From a checkpoint of a small transformer trained on Wikipedia: local attention windows, value embeddings.
Each number is 500 + 50 x the weight over the matrix's rms, rounded and kept within 0 to 999. Layers, rows and columns count from 0. Numbers have three digits each.

# layer 9 MLP down, 384x1536, rms 0.0909, rows 270-378, columns 1152-1279
515500578473585505442485444538500541555443556465469480468602588450514463498540491412513448438532540486564453461448461556475502476432483505495458445501486504513494497505572500524422493509433559535470399495489520467440499461493564545406540559546579508505461490453524419448469579555445540444476488501544566569491483527468549418557550566435541466487600395588486473510471501460532494443485
462535511524491469543591502495458556457518469537427455568444431468509487448527426530523580573581456496431541532539463491518440494541471490564546551477477474487494473512508506417431427531474574538497543512444535531573536468498554471513548542547442508543512485499533557439519474441538507476437532548492498435531543534536485609512462440439495375512461527446455477537463417429529534515428
502463525504515531417547482436535477510576510510514456502470505524564500510564472565505496451570480449451566498460458519496574504439451514498586529496439477457478518451538553592480487489405414405416549474500537537473402562457574499446511606540382506579516550489568457544586558455587558568473539496563466559570525480485549472460605542407577498531540485444494438457449497517605552526443
466510500432508462424447498486559525454398463450488469472501482490492592449537466567483474447493484460517549524506543436512426414495552524459434564536647562512536567506516495513545467470538535462514556437593495435586586553523491499563474565488486475495573475469512604449435509461445498642605502529461545513454503517492526492480421608490518499531556489478503527492546463522553514533525
522481427445537537419512482493452504531496484446522434536505517449457558489611496489452505451433435449444545542396428510480526567524529508452461480490557408593378544504518475610518632524496605448514516527382459542435482517565413440529539527571541429419470489534460563471510446452514470485475453419533496543522514476516550523495513450507510445509519484510518576482540472461567495459489
504531606507460494520435476548417476556416469491536427489439459565456549504477456442551532550486392531568437541539564521497552558518506505447456388464418422492469517455475518587553444508424515506488526490544464513534447563496534510563554474417561461564449495530514454462557519450571593542424457402447504530531581597507433544489485479434494452436544494495559513431545495470478518575456
596492460567520483500487513430579494494473433452501497518504638476429442534465603569500545535501564562532448520559402487483472534522536551519498594548494558607466503566512592514542573576482462515498414529411495402484498401449493523415458501478474554593489545488490440468491486474506525463483465571590545502478498531457469501434495487519529497438446494501542548517495549486562443603522
533492464535533538498543460535519455464480530513473532422501571527469597476548504446558490566518547547552482461524553490551400460553518536511489491479526577548460493526528470441504550470510512529484570531550551534490515566484541510404498501497465462444523513515516508522431483375419497522555454541473521520487432525511585422467540505450472485530499392411568593596562563557726528420521
425498524471568557434436483520420490513573462429482467496450461535470504514487445456550516534412619466489473493541605548521515619430552470500475472523533458533504518546527516434589374561452471527542431471497537496503523529517422464507474463435474535583489469583476577533507466506415522514512448580466553374543516548569538414443442485554534533526485567416503514564428582515570439566458
524486494364470523530480470601506436580514501519470473530543603519552487528630508498435567532514546495522519444479451548521511392480573426512565517457485458529460545491524490477508459465556429552380551522465440461563462557482443483516491514527467494543524500580534536490565564422507468471467454575568539497542511549426548544470546520506530475468525457446472516490513425452482523487545
457464587467479506556573503472392496544514599489425529468483407567509429399555637547457501503498453564500544541492504465465472485621494506444504546526471576548519508518519386495541515495478460450523636533527563485514459459519444516465507546421619550514445564498467590485573539587531539447554385460477578493486466484503503546538532559573613459444551453569481421533581506477390497497478
461417443464470449475429465445432572451445508558469536469517556516525526553368500490567469449491539405536564484555550558392502594474505501487571587516523536498541453463510476549627553543489560475424506456576474522519523507435524546484485511502457649466511556503516515560609478470457544482527437472508383548483410466476522487545523460398556502586560584502462446511525461521464503496425
488538411493590458476543452565507516458481469517419511551445501512490440474487495521530538483630503418400547499464530475576481476480515548514493564443486549514447483522491460516469431540460501419582541593489470423480412520495472512530474589489449458579459417532534497540477512450420496349439529501460530486498388531561429470462637552599462425416460466490549444490367426573509545462457
546501455487449506466529397617453481480538524405587534538504505552434427479403529527394519490570496473465457467544546602549527543509514512453489578583516491461504534594549452508497518540410458482518489456551506482512522424586547467508587509544570504581461467515570489536612432598498524437485440575511476458526530431502456449529541492582542553524600505508446393544517601589497496494493
487434477514506535436485519546483469582588522477532491461463545607619418552417515519420443470353552490552479478439558472528473482538535528470495577453480482439526479441501371461482512435506533553571475507408494460511477477473456608459505511476515461511456559587447456520566532546497455462512506526402524492462488449472517490536513443460451474569465407484524520527448454509611535596496
460547430448476463477559458497523541507490466436454516538470444519466618475452504592619565463495505485465401491485460411529485528514421478433579454509513568450522491496519523556542450555516500455470507574479494509487525491479504404471451537495430514493501572501522448513547448514504552533495507465474422429481490433553523484525522526472543379593492547502497552512528474419455491553548
498516477494468484468539457542544562549598576555483416475455495503497554447578480434339490530489445501490512541572520459471416406477456494458570515505518499521490537465459508468582500554433451491428484460550524454460517518548547417462488465467502485506582551538543519499478477478510468442625548523426463483411485526440453451514538598551593501491556485547450591467484485492428531445541
540480466537561569494428449389511503436448500476524441465458373503533462414462434478462495493625443469472484458639632495444477613426434488560577464517454527424574509503518577514455513579518499438496480508498417467415551490532580553473534413534487509495484414575532494527466518534497536545526427506581502471550437461478550510510481573460468466442442468562531481495536491513539435495464
478535512511466501502574594478477479487429520433532508532471446480507435504506494583433465561512514505487558460454536518556487575526502491562541419518479518543474571563489483535545510548529525536560537562559509537495580476426498536510441406508499361503527536518541444554506532532569543493473515466464468567405433496566556554549468493499483512601605481603410514532506503547514479578524
475476497392413481390489494543438428518420447483512512489452477521494537556503439425509443498471500519552470627442512501490544462460458515407455423490503480538527514425593461467460516552510543508492419429509477540505531492514458424520477603502484544448492490568535446413526516471481456561530457524470452477579444602468499487472581501483491494585443531416443469557436482398591444398519
485480467619471479463510476512577508483547492447548458447461469463484555476514606461422571378424398568536471481498435614604590502489527544517581479444453544576577571409556496512467524561538566498486554578487455566421482476561460407437478510508390497460558591491466540459479433539465430444482463581566516489440437479403518544599460502549427543499471511479550460458530494528518440532482
496540513562475508560519465516548495484640564558546503612520449496452581483523469542558458528494506558482489474446485498492470519521544448511390605480509488460480456406437512502456475510495438498525422477480446555474469641541430533602421543473457520473457513577433505484461403491524466582460492515470477492507549505446421450520531562602438477423538525492596487483366508481472443481584
476463497515539574419522503581456456439484551572514501493496628503412513464459550478481379542529544587491540511518483517480436506476553566451465539509441526442500556468545506533403512491513567511486486487459531587445509505497493478490505525545497487422459556458387375538411505443450504488504536458645559505612450406465459660506460449570465476493508459466378469522506521491444572446484
544465420594505616503571527484438497501485538505399637513406505453473480544476491504527434517606543538550505442545528478525467456497459479589492497405537457485513547523520557538484416449506466518524525437497507485553520488525471552447506502492468533602395478435543478444486570437526506488534417511512508585572546548485513554489557557521558445496563541536557510480432649520480515499529
553537625437538538459437492506527507543482554482449504481553511490445431515541441458558385518586501592488525510443529486469596486469566455654524423552358498513514534483502492564454576456473437457464562441469473511453523509460464524541389473529457496479480525508526490597511534392471420511527514495430558513470460520384396498532505511553466515480473400490465475516543495462475565564502
457521583573476514547524503412523537526579516556552505441533504453469575457570542614399545495515466507468533528529481543530569499589458444567562501540434559523438436482503475538532492451535489606479481450430461564500507429507604446451573509519522520491468464568470543472469530509502490563446589468508495584598553472447458412548528612517544451473583488536563516487446561411523431552434
537453465510453632437551470510416416451497541543528528466533515467415539517501581475512473477464548508492460459502498535517530583571426514496435515454476546548476480462580512526482482490511534551539553541553463544508510555465433470481534492381481560510503483529493537426544478527548539482517433470577476559532453351530470524548491493557495544399464558458505438537459574501520438486476
463510592452588475430540526444441493533548612515477455518453445538539479610494493511411549475545517511495515478499493555506478528503492467532545436459444475428479497537497562502522502600411498507424397489405419562470397527462521467612491495505470644447525489483510569446506416575448470508540532514489561588471448512459507509473452481522497491542500460484537525469619496489471455376512
487488491485402550524480401535430469620424486578450521533504544543577491509461490401444510532493523421475529485432533489479643495475518409401514505519466528482440457540497474445456507518452451560448482494492538522430396504449555515563485538511640469529485602470581578360574476501498514536582509430542509420421482462507507561541444436474471539610476530386477502514556430497561531500500
582559477468518352427461525426508572514578490495553467467522565456560493434529565504478457501436503477505599416547551590537490453539556482387536532501562595527539484476461513461550464489404434466487425568469468456565483415503467574570475568461617519455461478493474522558468439505518516393492541543469470470531479516526538542424475539436536493514458541511510590492551540451413418388476
479519547509583481459505363507485455529467480472435493531416532487570481542508431538539486457474498509566571517544587576465339505534425478465538495509552582535507456489503513473536540502551511543451482587546570556505496492550528548484440513452486485477515454509569557482408576502428564449544468509505527487535540463467508511405469495499481407483511401494431512464481559495514452515475
479538483442491532446485607647486489578430412547571526499418568550423497421523519450410520540532491515502401471595524520476458528492479539492504509551486494591542527527566583502473463423464481471508442467541453450489443497448414458514448513517540488459574588529528486609486622513454545463581433551517551597449507545372425477483425453498453486486520421401487421495502499555449446515445
493494497499519533428482577516481513506400511523437518551544497520489388519594562513472486527582463474522448545535525500647585505556568511546500514540565520549524594443526484472522508486437544467493515493444533530497459572539468483447495413475573425491490501514396495464472433405532496511466550471537487501484491549480497459545432538424529635533493523515508474547500446541510363510440
493487533451433427497368514528501463440453439533457453447410499476581467475506483490538522564523578440512583534486425553472490492532539488464558470520592550406403429559520515568483490450503530507544431469463470423485483472554559444549530460508475529444434448562482528521457453532446554533551507417483454482538515592470486437536526521594565535492452467472478456489567440410452554493514
486455566543502563526518507564582578508465518428443468476468508403611503612531618401533540454496402549518568475506437582496467537447433509476482449586490527480416519525595446477536520545524422475447543526528456559464506496553459491486421493485433441561504478517581528547595425464500486572399476456517538502595518482469548561425411436499547516538550504502502534446447585510499501442451
548504528445495487446450515491457510589447501556530467540457494559476473524489475486425494525433514539434531462543576525536373511496467466636551650508477526475501531478545490522454525437530471543550530514546379501535461569471494600426513527493567523583445602505503488536360537536477534485423566537460501502388501415523441475514524531477543523445457512446544460480479460509415419408499
542515486558552506488457433460504525441500486529448549450506484540517531493449481485601479583555526524616419520511566463508434501489550466587525485417536519566508577445464472502419538534393559516502594526496508410544532455501465494448490538485424533484539500554477417494483570442556601397439470505620412502552458525458484503395528448530532432355471570453535442420484547586485444413565
451571517511417432549423422457494516527501458460476506488495432529499463451477540474500455549608494482540446395471449504555502449496451598484511482596468492469474554448576459459532511473437416435502498494532506460535576530500568408497413495491434562457462512484468406548428550485462472585606573477525503567565476537516527501498589495551441533494497614459503519447588556524564589490472
532456532513462566557455486534515472530477442578511498556497444605354515524497442406423513576476482468590401487476574475473510513526503465544544548561369552543539452406471537494575490535482494496467557560534571484437542497537507441633501458415537464467510510506496482429472586559473538495435487539542464549520466504613600594502500491461460470494460473431539392439477416433468463443508
531532449488506529605551564512568476581462533475440592500482530444380594576497562524586503515469466481445497604484530554514484454565503506435461492510606543505492475490485563492537526393490494499496503548511537551544452557534520485571560441481565462471506498475454414558530531487477524467496415499431461536568537574459445589480462559464514506524516538538509572476526411468610592538498
476564410484503457470482523512581439488574542523459479428506446441401463567439540463557493479559480524509610531539489534506476531438558463480511406456562486458409579500502554486445533485561498523582506512445477585465575454465544487473551474554511520396450523503452445536521489491465454580473567563548510573600465506560469477503514501483607506598449495548560481486566386493500425500522
466592518474384535520427536441521548464474455581443576444622498427537518463537447459625497516618388552538525432476512486487457472496542459501433483574519548581394591475522496418525466503485518488468584556526469510456447469564452439450533562480511492491502490546493456478500504560432465570579493434499506546477525481505512525536491449519502548392445587458449468570529469581499605474551
580505478562528457456431494518486494538464573442518448563450494447494522444610530569507453500433564402481433520467541444486442490484530513558492428402546496537436541499415503450485551431525321405476441432511587536433504413451433491489541488511468539437444490528438449542569498482499538477522464499439449481609524472568499642432516531560514503484492508546523538553676517590520480461514
537462476481530507538485452514580544453525521433504385501567445505496467583450542388537514504557505495561397467511480455541531487469561489497458438485492396509569415514508542590460423593500515557579483565438463549475478539530493520393518523478559557512550449546580557505479427460450490489393539572541499605542572582590480537547493444460420527493554505491574482511569517478508457558461
536542472591459480531439610544504541443504496490485423474537460483478467473534531380589496423485486535456541476504440445525491506503529494479480544516382502399466448522485579431474467554613505558472443425514531478459528543510599526569518558507444445592555518486621538556530505522530486522637467430520538480508524497513465461468543461443515559436414551532515441543602536470525502519503
483521364507496540493453552582573470497534434536566542522441618492477524620482486425548554535552447459498514503511462478434511535512528550382544397522558528519484491506577474493472568546530527480484489539477517682493432556524422554552479554495573452560471588502497482448506563494523496503461530456406458504463485506482472515535494499501464525427511576473397564489466554499442539507511
513519474498557588524406464565510486527517541531452470500500548510499476516574543491535437447488563475485472492510538484570411386426511593425500520478512446490492363565430547488493549490526507548532508463439546451490482459497419511560486443502482486512452526524499464431515407433490464449506524452526401497531524446485484532522493451503471514529577564537492585468500435474457491536614
340411494448457505549596468386511523528483524482463554538416437486434526568455527446516471506472542474484494459535527474598500486523566494517527487468505564582551450517470462554467464538482549469412535437432546344494449469546568422547465549434446470508468456504461417490543519530540668465462444487479456503556425556516495507477479566518563500433505537495593514505487487564440427473456
472534511592566476513542498497513522535528502540506483455480352443437583546488562488515529643508548464525429506543545479537405483578449437497530520491469453482504413397523466418541513536516573538449528621431455557468475512504532530525457485412405553490547555430579463493407516428548499569547483544412499554543522437480543516585508468549536477512467507473627520505497409474493574554500
524516466493498453510525517467465535393498535511503458580480515429503429503528488446437454583446557513502509485401584391475512440482511513451481478436594505546459544518557517429427441586481447546512489568557521499532473421514520591455528450461437535527478467442498516590527545457577493459511639480490506444448503474494453545468479516490480461420490418445529415549463556540544479468482
423503399406647394443470555510465488508445445467501528529544486567439549523472569529508540410475476453492501386495566487654557446495485534504514417503494486483547405569537494417539523512490495533500427527464496483502472421467596477494466485525582413528509540465543561486514407561491533440542359549497501520581630463381378459543492498441544414587562624500611456470435484513479565543418
473503431577446496505521481488475537561404450640468383413564576510520561551530368418462541509529429517512542506392468398501531580606584402378464553521575516447544381574490552522471502452525421497532548511576565459495445527508531530524481535452505555496558545511519481444391539533479350491525566541541550512518445463462515422522556477446537511518482483474456510507525424516520603524534
480483484489462498557474500567381518452547512606488533507500523447509541460514524596576446464469579489454593547639466501535443439417489454511491478527449451472570481489474497489511488576459487513385513519553406547486500638466456505534605529388605425486437461473564510428511488455515510468620524473493527504455549464451593471399528386452506540508613571463412508423458541610476470453513
555506551470594485489486524607560433390585570477559460537468491512508436455525526546584464470492443521503530437452571465480457429594496487518468444526435451555477490437508412539509425537496543475521557462530416436484448504517446481568509533426528408533482541468471448577488536585491472475572520558462540544486495497518537581587453590462495474469504371497495598496523368466557542461385
574425414461469499469560513574498533558453574566484553530503523512465551658479480499518503531450501449481511418483457465494513513521466585521517654577584511560512544508432481504522473485497574472482541409483385433461447451495417469470511504444503469519530508505484487394513516480459480511548527505515591456604474529481496490540574540448477511480546585457459563477495396495496468591552
512496417480475492517448529464551564481560449521495516514549481426462557541481496576470578491546482488502489541530542469517484478451537554573477546503443529604510546544512418556505520503431464538432511519533411537436455531500461480492497527477505431483475477471476562514568580533609398601488434459443520478553463529468457451534512548503580529422526544562454549473420507582553467481502
528567482463473484504456434537522448510437531511561454483374550438511518510540531575537535461458506463490501520513548527446481476419486514488575431543531475532548441512402490466396465579526518481587568466470463395479498470445454502539474481511471528657524519537425449498458557425492410467561559609466462583466508461589577448506485538511433498501484468482477514533538514596512501483519
603523519572408443501479488517518523457510544492492488494595503505463390573442502548558569553549510460539447530525495487476533541545529561479473571523454537484575513570468465459490432491488490476426466466435592556560517481496468442465419502472467508529464421488536581564554445511450551502587519441479481387572489482463523410533477437541547477474490458382609538538431501543473519559463
482534480518518492534497538571523581377591496524431539463525515509545477564449583512482567494431505513530425403444528518452539453462434552583525552579430578451508526472495463546533499507410491432474493494428482521464458443508564503484573519536515555467543512564499462473536525482483452484439460480524464439439565463522508520517490534496549581576522542447391481489479436598523546488533
442600488551536414415532529517459467616434525549509514535472540495534495470616563433423648444444492456464459549411470578513451468449464502530518404553496486583471463524458453564500484527448486518584541549477532572511503484454358453485348626484427476490485398492489425623498552515528547506452609407479535455565525546493459516471395433479461559495448577419569497440348486478502527526464
459556456451438500557490531526562510476535513524488520479485572473534515553528468533521471522536474494483571489457465466510483539445510543535555511594388481547485482499450514520469523610438414466403485462502501544431598523559388618472496562430546539539441535501512485513511532485564520499547514631541481517452508485464577542442518449436487421531634473529555506552402453567551457492486
472464408574523499486474492569525473496497388543488541479529533510560551469478476505466516481514478416484521524519481545493584470473434524432455481581505519523497557394460469524520520458508490419600453485505439473566523389522439482627513420518350506505515550476508499520550506587409471473457506521510495478558572471467382520524529551494530513519500569458466523497507579515437487551507
425454423431532442554567538495570578474576475531434497537559587497487528512468522515535551510487491508528464538466541399495459451563434451525571317420514532492493442449523420578509505467559551462557510459449449477502533532530505542563502496442502489543540460508484531571508368523476538463498491518571395531534464450511486486595474458607506420569477448447558449418568477481545537494547
499527425475529490488447476484482434543508571480485494457506476479490504478537469502495533560482571574576529525441503459518503485521555445563444518464498427420496492454540431482493411411451507528550555494461482478552526564475523521494420451655573518575565437535575440499517524459478506482481443507519552483498548508511581441416484491428468484543489475536486502417490520466670538380535
493476482481471462527487569511418490488617494487431473502388497480429676514499451485550406511491507514525524451510519440516505409460464401457467470524628471457403479550513481427500542463537562529516523547538539492474589473504516497453492429501514535566578461433428511472497520369522557482509488458593538556556468477563426436481554571464489495510608618533466393446457558494464638472485
525486625449480449422469453555531538547602518458468551468560488458543525486399462454466532451515556474455435577447489483515488484540508459483521477482447550517503592451455455452590556463480482531454607565568597520536450482523554539492480515461509473478494462514489528436485459483501525499389520494536476451533465415466565488463527521497476533507515521496393520490501473497472523506527
497519436584559493575551515537389585551432524539523469518452492423552446468543427525515489504421568545475467504503631537516516564561507545485485451494459452554539571520478483533385482514526461521560451544526571553593521528471465378507526616412490467543601502531536493549521449380509524524520392506480522525476467471632464428471475432374566479535495483411453468467440549496544472465514
509562492459559498516482442456514474486467551469457444507480495555592414444527490566609430452523396518562514544469571359503495457505469580585498418497395348481458587534463523498582455554460510524543569603458506458513518463535414498544503324485534537475515449510497563508516576495406542523517525475469492483509468414504487467493447521473473497564503405493465529571543467495461428496539
533596529492530563539481431472489481526510552474546501424539456648511384462425551442563479460467419513578636553576653581467507583444489582481499486494526446377441359554447522471466522611558471418340433552506567516406473576495498535537521462470507518503514565552497485488514498501481508508516448519356483511535503507477503423401475582540430558465457551516471550491589564545561458461477
537474451470491556480531444481514551498423517580522469587600582525593475454528566473532499528459505497409398509532535499462470512568555528576553488507446492441519480418509570415477418518463506554592567440479530505620485514420456493575535454438493500519463448465576644479466464448483580417509521452538473480497502487496481528480476493504522440513489523506583464545540544478427532576484
443466592597414425526547555427554462511544607463486597521503390507527485574490515432499505484358587471603594534576568473500522615497448646492474583513612469484533538481485513577453503433419413460557580563479528542585522528450515507498452457473521529497525511491533562444539547434503542449501466501489602517492479425492544612493582528566494484486472487517441509529527554563438503513476
536474495463493550507531491515564463427575507575560464449456551493426511601420478526461525434491422459536402456395599513472552424568495572533597487444484559562557442501538474482559500461411450455512521482454492509462436412488368488527558490573412582516392488400484476569591508442459475569523605544542522493569557533537522489406557528544566558575525444491533525529496574559489494518440
505543505518524556456481510477363422469492472499511519502538495494471488544418535581475536446536493564531504564545505490434540415527508469434525451339464492521475468466620518448481514493523591494485351481498573448462476482473488470518449464537505493521533481581500525495414555517589560468503573512461459506556486479493511456513501461426431466421426438475486505536414599514506457532488
495478532458651523435534523484446531476516465531478510459542504462507385429473441489522521456456434454460504421487493553584503422494503443611542415478472529415540456504530504473475586474478457498517522514534555497570547465431422627433497482506500476484536514409554540536472523417567424423487496474626576519480600446379605491571521438524495572472546537617494575412511438453417500501574
580408447537575515469435508555523495453476441608500538631453552472504415496610514500600516453437533472530493456490545494500512495490453436447457436499464551529519491520463391446512474389498416437442533444538587520503506558503512482375515433445348517445531499530533367540459492439481587556486547523539565499510440504449487469433470574560509374456488487482550463515515543524391529399475
483478556502464473480475509435550444496572469466554515579459431521531515420541600490390457572480415530558499510611548457653443502522505490548382494519499583498566467410540513468565483486520403483538563450435452402462512500469503534465440492494472480485492520404466523393415517567589418549557510430575553516509487426503532449486467506496493468499617470493558408549523495572538435524499
577500479490489577442449554504593514485437453533564478513528406537517520588428463406601471473461528528513525433520490487519534570431466511531470521463564383407492458568438470530467468515475602459526451463592567572581460449550508517518407462518484500575501501540502427447483472602543406533573492518451478567490573505416400535473497617558551510548565548529484511442512471529509361540526
528489466455539492485485404537515469534593448549480543503551375491465507544406555532471546535513479537506563555496449486458456408504478413527453522436507459476440481526514511535526522507472449413487467492558468453475527397535563476505412418535361441585549562565555480537510491492534454568537507484470424510474572487528461499447550439550448558537509471566579529460379443544422539477511
557462536585493440519538441517454527452490542520446495561523457505453604482609492498491436416580446516457562551476531445557499426487622535515522455591442457473586540614494503522500513567612473573400370440482464492519513472532479510457546508446595476439501502444455572542531479524518500500474555437418434491526538535479543556443451502520451455537506542386544522449494530411471545444360
431463457539497477503577533508432514453572484494516505446570540450512596495555528623510492566501542495553422507566419512441500460380528669459384472480468447427577447524502561521542434493473558574440578549550449484568621425437496526515404505480641466519412511471527585552569528522486547451543560531507514416482527508408509474484468508620450509515516593575529523574485415482422497475497
461411446467512475381486594557508553340538500479454459552432486534518500494460517423538513482448530506522432467531483542543453543447467622538512556472623527496451439516550561464485500492456551545517488459514490582518533478526477496574495460478529442508470513492503570360514563560562469576491549488450505612544551483592428527524470444466443485475465442472389491432519434468491552460540
463497553521434582500584426624478505506451435433501497501467526461574480406464520458481513553542531543542602530496588449452385548506502551636419442584546535442563499491354616492457469511480501555527491523540472525443481475497403476528457498542681515583436498447449464524471646475414490429523642529477484405501545458497460558400438513516434481595546560513473531642496567519414552457458
484507532500508450412449438477566460487527515378513510471375492530506543553453440402486553521458548461580560523460595545458492452441509526528590497547468472516492482520474490457506560497485544486388507499504493486518410511531511520498459554387440448523481488436409442516514521492395545505479454506422575398558449506507517467421417404494515581479490438501462498546470536502467486460595
480562548471526527542431596472516495390553483480534598427537639486442600420483489562480570533506513510597551568611510537472531448610563581415523639516424465474427514482526572476432572449510521525533556489537464539547549569515557495504561461540606494390538464498497445448526554506576425576516476452599498604566530441461535538420516475410523567496570571470519408524455475431518540499472
485537617472526627560483492535506510475570474515496493539550551446461455529501455445415554539622521485503569515570459501533553564464374516452596563435530534566428456491440497460536492441464482512548494453479383565534537497490604543510551445544457478475485451505537492503465481575425487556405479518496463480459498565482531515483498432525519486565534514448496511512519639528605556581506
524479456563499433611435516496552525480579499611517496438439585644416441498454517580458598444484459557432531519683566563471433487544449558481469495523479506480520470581455459465534556571398528470476428469495524485629520527498581593612408464577495478450533498471410525386508511486464558362520547494415489508520624462392495466552475441461496442572481491515483476520477489447514581363496
431500459445577484468389482575472547521443454601511500473403510398409439564474429506474510515519537547455444522507528519504534510429463500495566497504519486500514437486535502489582454519457538484524510518421573491503522411356457476493555476543548575534484510537502521532429421487590443443405565526485438475528529431430590478575442508405563519564537566474500476518527558507510492432448
575536557472484512480468495502614509468558495439500479479514465427505540464508508574459470449541512499444426359589442514520576444469514556505508560537451540538527453452436551533553425460446529518502510546464549641490530499554581541555544421508552505509458440550544505371496563567517496477499520595485489519565431526464542509572529516523532453516591605515565509509456530587506524452453
501452517583568551473541566379554452549513537513516462491460516461531558398573437480435511499530497397437531545438503559566525562535468511451465593596465472520462549456506483554398511602554543486473354445492593520502580568463486536450447597546488487546524457483494491456514374479553534529503536602483396567452496465440490411507503500481442388468596408529554458454463552472528429441521
490469517476458561611558528428561550484510434529410545425534481552445467546594440446614566488553504460393560482477507560578503409462451497542547543521530527517496508483546453547463523558466498511524509423475516614530463483507553487619550509534465426508507470488413578340550560519432532496379403552472561591567467455480527504557511531459451560471508556522497515452543497482531569504551
556458510408505559455574504521549559513592456534550459553472536520547570437439474512495542531440416503559599597380497541447442476527426536507556513356533494579429484479510473546489517465585473512519504520440500448588385539507505458516539526498482501486527505570535554516442450529481526456477464442588476555501617474574536532470452513485572566436387532506467488620594453441479504534532
581483435459466381598434569488469512472488565482490536479499568470496525547511532520527524533540554437443480511483447498413555501462433424583486577602544507541402539471501473478508453347525475423496445616414442473536553515567475498430574602443447507491544527456500487510423506480439488516536476550549525467615457536510540444455460522449416600444559444488548440456539518433523527403627
454549572583476573549540567491495517536526543395431491492559497528478500479491532441561526510545479545517522508470528408492484498540455515604488473474510531383437535484453453525557441537530571449582507538465584480518460520525530503486543474552590408522441523590520518535461539519487470533630434540580579503476500460467437576454507509522501517513512486513383529452513467466488514528517
571466481507575503521548428556532576538564499434517486456497574422416537539524491476589552493549553590463435511597510556488427591487511466516506572502506520452531524505552507449441456511444522504431491517488570591527584467532478504589405509523462447474519466433487490502455497490544557561489499453563550515522469471554506484486484513457499473363455457491450511541504601458595443445486
520600484480496514480429438526500499552517523534512546561429561452502468522439529563548436517504435500590429432663521522461422575508556414500527561499545491505470623559523586504503478419554446421509552498550595464469489457481520538456477540460428569487488507580432528433513424429508503522470502478581612565485529464566524486476591590448598505550430438563459434395486582535493469596496
603547441513475490416471561499493436560516603516456523563586538563535531500461551485434522452494483506545556569459521503514501539604532486473566455585473481473504635598478518424546521509513502513485524453538493473475498497507504411436462524520486511588522529546601617538529633485380522495578579525492535538559448551515541516457559504591436571550504530443563521559474532504430464499512
527534411535486568531463438496501529541483430538426549482580515528557511507567481471462516426515493534509450439485475556543475435505431502495571484541528434415554522519415476518535427546527574510515467514513449580455558547473568481461517498448464536505457490439520557556611502538542487411535572528489527433475472552528492458580508555534516417412578572466425468499536495515424511519393
406518487479526506454526536417422541530498506537529467506488479440573498602549561481493584466429478503511527467515460518428465486545517447470472567483481594495490431487546416605515589562496461567442460557586458523457463516341471499570533573464572591412465488444525495488487552495440533543449537559470438499502471515425467565575441461581468437524525594460451509457652483496583523502489
464552516567448462589488490569480532506479513474508388511548536525480491550507564477526507458483449543451456500500535527530559451430483467568492499507561454497503530494532547524575519475478493529452474508486579531452558506560566419487484349477491424405475512561428458538474555518518527509484440566389570462576494456510499566486424465466501454542467491471385573580429557464540507406473
488514455527510502533496565460450588527498423470455563476566550572470450449390526458475467609493484521447539452608468573450526434519497494564465453565460483511620556521479460527444472522551506499565569536497480446494485515478504514520470531488455515415388495480495511525429414468345521534503526514487551503524441531453496462514549557477485479445498520466492562500487377503525503433504
467562567504570656496536417557486536482491473559449433499566480506475505519469533569488528490472524550497555518529479574472473568522431495530476458436550535533493470561413502496443526491531531497529528491534427454487532421579417537482565420505545548550507570539486579573397452498486519551549479561501581520488429450514543600562511478440439473482564517606597431490489439481497503528469
419429516512516479442520542526527495456467505559423502457482461463496480486514439464478561515567573449544548498461510451474509490503505482516512507521494451431538494448489498527488515497470539521465464549578394489515470474456441436530574499538473564526521490485495408451431460398532513476514341462587505488451504600569432498465502518434545527527482458470520500468457542567535439479544
597538586510492441439506458538508568573537429485556515516463392395426437486505435462451503372569487483503520474598598480430451508425534565517567436514411508574453523417550495595515550554545458470564487583545420513548499492467526514476517478531511504553543566581456506493507489526535401468404441478524468361488562471558510396509514539465604511574515677499475492536501514522426570591499
542499522534405531510547539511482452545499568495425577443487588502455530585468493554414550491561544473411468494475547513481587480490503471454614471424521422527556546523524510589494510422523486456487454499480573506495637431416538427551465563536542493518567420569555583537420567513525472541531423486498472505473524410462485494477490450458519487506436413462515361443439581531537523509603
518540543536523438564457535470558560575598609429521486527531558514471551555482510537443497492445563482513515434462513519453383512513415469440518508503509551535516444449520530509511542584460445540497417455428443539512516707501518468508496454558542534501490496520544476480451494588524468543555561405458484559490505558557432508388627502417447526454436494478510534554461607472502491443467
595514551506513528602484408539469429495521539531548456496521525498525481613415520567451505569454407552471569604454552501457475350488514498577443493394543492420509507470414509441536543522505523464512369474426450551598441525432445537459477529472554522458543598410466464502505337587467467561464441445501442409554459455558522578454558513482462487517559508480536493485503582522560448562542
500471549382468491477577539445513543522463424524464499516598501522516480494562564509537484481472544490540555516511371537547510510511504431497448515614454490460604570523399504474530489547496512626533528463600519468566464403469521569541559518495511511414392424518450566535534484523338468464423502498462501464462454539480470513522465488536450531546478606591509506559550535475483455521425
486548427492470547505484569478440520490474509437500470406493428516526587460520517569567455484400461486400566512484484425527468454553416508442494437489388420492445526439530542527476567532576463599491466426533585495528540495495600424545481568540388353549589438503464480542498496531549418429559541463467445517488509502482495502476424429531549566553484490466497453441448430455511573465492
556540439459480491468584414446549479584499400515609568525435563475523508511511537587507488550514393435428525509504431552481541394470403487547512499539590527433560499516543502489470515539416434451473441499430508536560524517561516532530526505515465553547549522404502498516501483609525513493447492508499549493481520442493507389530442479558570435460626510433519475478532464430506448506519